Part of a small language model's weights: 213M tokens.
Each number is 500 + 25 x the weight over its row's rms, rounded and kept within 0 to 999. Layers, rows and columns count from 0. Numbers have three digits each. The size before them is the row's rms in percent of the matrix's.

# down: layer 7 MLP down (transposed), 512x192, rms 0.148, rows 393-406, columns 128-191
# gate: layer 7 MLP gate, 512x192, rms 0.16, rows 394-406, columns 128-191
# up: layer 7 MLP up, 512x192, rms 0.155, rows 394-406, columns 128-191
down393 093:515441514480484500475530521551506504518544529520497458526532504468522490488494510467474525481446520515506530477463467483501453480495474538528477466482493505498486546499524552418503494492499486
gate394 096:470475477496487523485489522468548499510489465506500525539483477485499490532480505483495519512504482506481471505474530516483505461511468510474523470497492469486530476490466527513467508488470495
up394 101:524495502488535513495505502470541543484566474465477501476503480488477509492494508496497516561509447505525495463492510519531507499539460504473517478444491500498563449526500518460474509484499525
down394 093:529440490491532488505507503477460519535491514482480492520539437490523526525478517507506457502496488430479472464509492542533529533493480473454502527503489521483515508506435513501495502522523512
gate395 101:467511508457514494506513495425475511520517526503501498547522506473475524514488510481513466465504442491493508528477513465470528502498534520511526522539478535480455501488515539515486470514496511
up395 098:510491544477524491459520471484517518494508521459520477507477525458509488486431491527489500514485501512513473493474495481525525514507529523481494486482500529516494510515469495511484506483489473
down395 098:465520479539506535494501501410506499438472530507553516508438533514495483464501457481508513464521460501447469477496533496455537498525498510533495483514487508485534439490447498488484495537514469
gate396 099:476478469520504509517536542526519514506501495526467547519525468459482509497467509509528526510454430511508541481529473490518496479532490510510530549522487541447485512507504481511508493533509544
up396 096:536482544485497469477505492486488434482495461502499495520490488468519539535497493469490492532488458472517451527475459464491486491493494513477478479533497534495515476485477505548443480481520449
down396 098:484491505437504507486500555497438519534465514526514537449511503509503506518489512491505465517494473497514555483501597446504516473519502529503465477532491507529523521490460548483493497508512486
gate397 111:521541505472470518501541513524509512501490489488445500492486494475500487506518531489519466482518498491471510561480518478533500489494521501450468491512453516488500490477527508539431500513467493
up397 106:522485495543497489527503506514524505446491497513554490477505505498525499492486495490531511459495460481519509483487491538517472477492486486452469505472526538496491524504481478462464471502543504
down397 104:477485534492478512490504503515519500528502461488461496463437503471515504480462538526483496455495499559441487547500492457518527520497507471508554494520501514490541489475525533499535551522496467
gate398 096:541483448505470494473476504461496501522511509516524500536494500489525523469491483506508468481513525493467464478511530450540467513469483550519520503473481483504515464535481506493503548515473495
up398 099:520525576566503548517499468493466509532457495498471491481498459504487506498496511475501516539490524457544535522491477508486508465524504475489557451490549476466502474487486462444480494495513505
down398 103:509499493490472518480513455474508539470525481507490524503506505493468449454453511499508514483526484518459490470481495489493475472522486481477526518515484559507488504488484488517503509495460524
gate399 100:439445507527508483558509512511495520496524514467495506516532499546509475487544526446510440502491461431516509511492506503500475502453512494537496520499516463478507461525517529474519473485465475
up399 101:518502495496493489465466534545514502517522498502535515465467526519528534490507471500532517486475485522498469495474505506535540473526483569507508468516526506489476498512480469530486472444533509
down399 104:491494523534481485488505484497511483550458507475523476483500506543539499485540486467499459481456465497533497526488479501519442511510515490515543475484510444483508506506505501526538509526537456
gate400 102:492499480523449495486497508529536504497520517485495501492555529498466521476498524479533497492494501464509521517455481541494513522446494509437462462494499496486529478468529494497453494511501520
up400 096:520481560475517511464510510526514538472492443560507475491508453510487451492474547548556522548507496471462529523497513489529481532500464472487506503522518492502510493524467493563514487512488528
down400 098:511492528476449478467505478521513473506497500491514514524530507491497471502516514496500490505479460495495490481461484532498503516570548449461497455479510492476476508518539538455530508494472466
gate401 099:512498485488473537485561462477488460558500509516465454487480484511506448480547546503557516480517515503521536500509486495500508527527516497530498482494477505475529497488515477503480490529494483
up401 097:494494522528524469508504521545510506496525467525525514495502505494506427466526492498497519513505503527476480520456487507465503550494520540509495508480467506466482463467486482493479521507479490
down401 104:461496516469499483482480492524512465513499507521456498507496495480516482510502522520462530526476474481505566529530521502538517495536445531519480529512528530479518485466477501557494502477522505
gate402 103:509469499492551489473472495472517508501456471499533480529487485489484530467469480490507495470460504562543516532476496439525455474466520490492514509473515495501497483482467483486498508436468510
up402 102:562496449530487524511531550500478474525500512505524519435514539449459495544533480529474542524490473498475506496514519507480484473498546486486463535501505475506479515509517500535481480552499496
down402 104:518458494476423519506497454527488515484502493519470524496504458492557478488511520483501499505480487469498439524523505457498505509521481485518523465462454473485487511468508523524496510503517493
gate403 095:477545488490492504460521476485483472509483480424470505563516506529486546518498503507499503515523461470490517488509530489503486495546500487504515482503502535492458556477523476455491501482477542
up403 092:490475497536535493511554496501505499496494493499539497536500468474471473491495551484499498475536491526497532493504557482478485512488473539504515478461507526472488510488506515495479516430522491
down403 097:486503484501479467517529478489493487505461530467510513534427518484467523479525513542485468534520495478519532473450500506515522492463510482530503513497505520465522482523471514476500500514530503
gate404 096:505540489524533518517484501467503476478481510527515543501494504509499508506525493468492530521517459510473496483512515473526527486511482487533446480483481480448478467472488482521519524495490450
up404 098:478543517500570507484483583528477466522501479517508512497475490497530484485499469481487504481471518491527479546556462526516522487481498563492473470492504489479515466536482520489505497496482463
down404 097:504520471485527521499504497484521523549464495485500519540488479514505487556539491488499493509504466541499506509525518519464439505507483475489494514507462544488473575496506481528554530509470526
gate405 099:463513513536504505513472458511484534499485481499508459527539462473492528504483466487502524490514508497499486522485479501522450491484497492485467558529522496522474525488480480515473501511545524
up405 094:510484471498449557514477517512521508483508437482513479529477480501492493529496495498531500523498500508507473485476507475485471453543524467504492538478519478524479540473467523520534483478526502
down405 100:451501513500471509492545463514454480518503497483460500489521535460501510490493542492513452489464471482524506502521506510519522489498480523489522538497497465486538519508484456481470506506524496
gate406 080:515471473463501525522539533522538477490505513522488522503501494475478497501481494497516541468478496509520484487499522452516475485542548489492496502478509514499477522496504489494484471528536533
up406 081:526510479490527514489505519522526518498523507448498506506506535524565512492497458507521486452482473545550530489495483475552552510475479548494457512490476519447532528474506489503485512478491520
down406 091:525508487509500489517438481489513526538527486449511484551456507469500514512474508514516483505495505532506499516489489464524547489469505491504519498497465498518544501486542485560511533472466465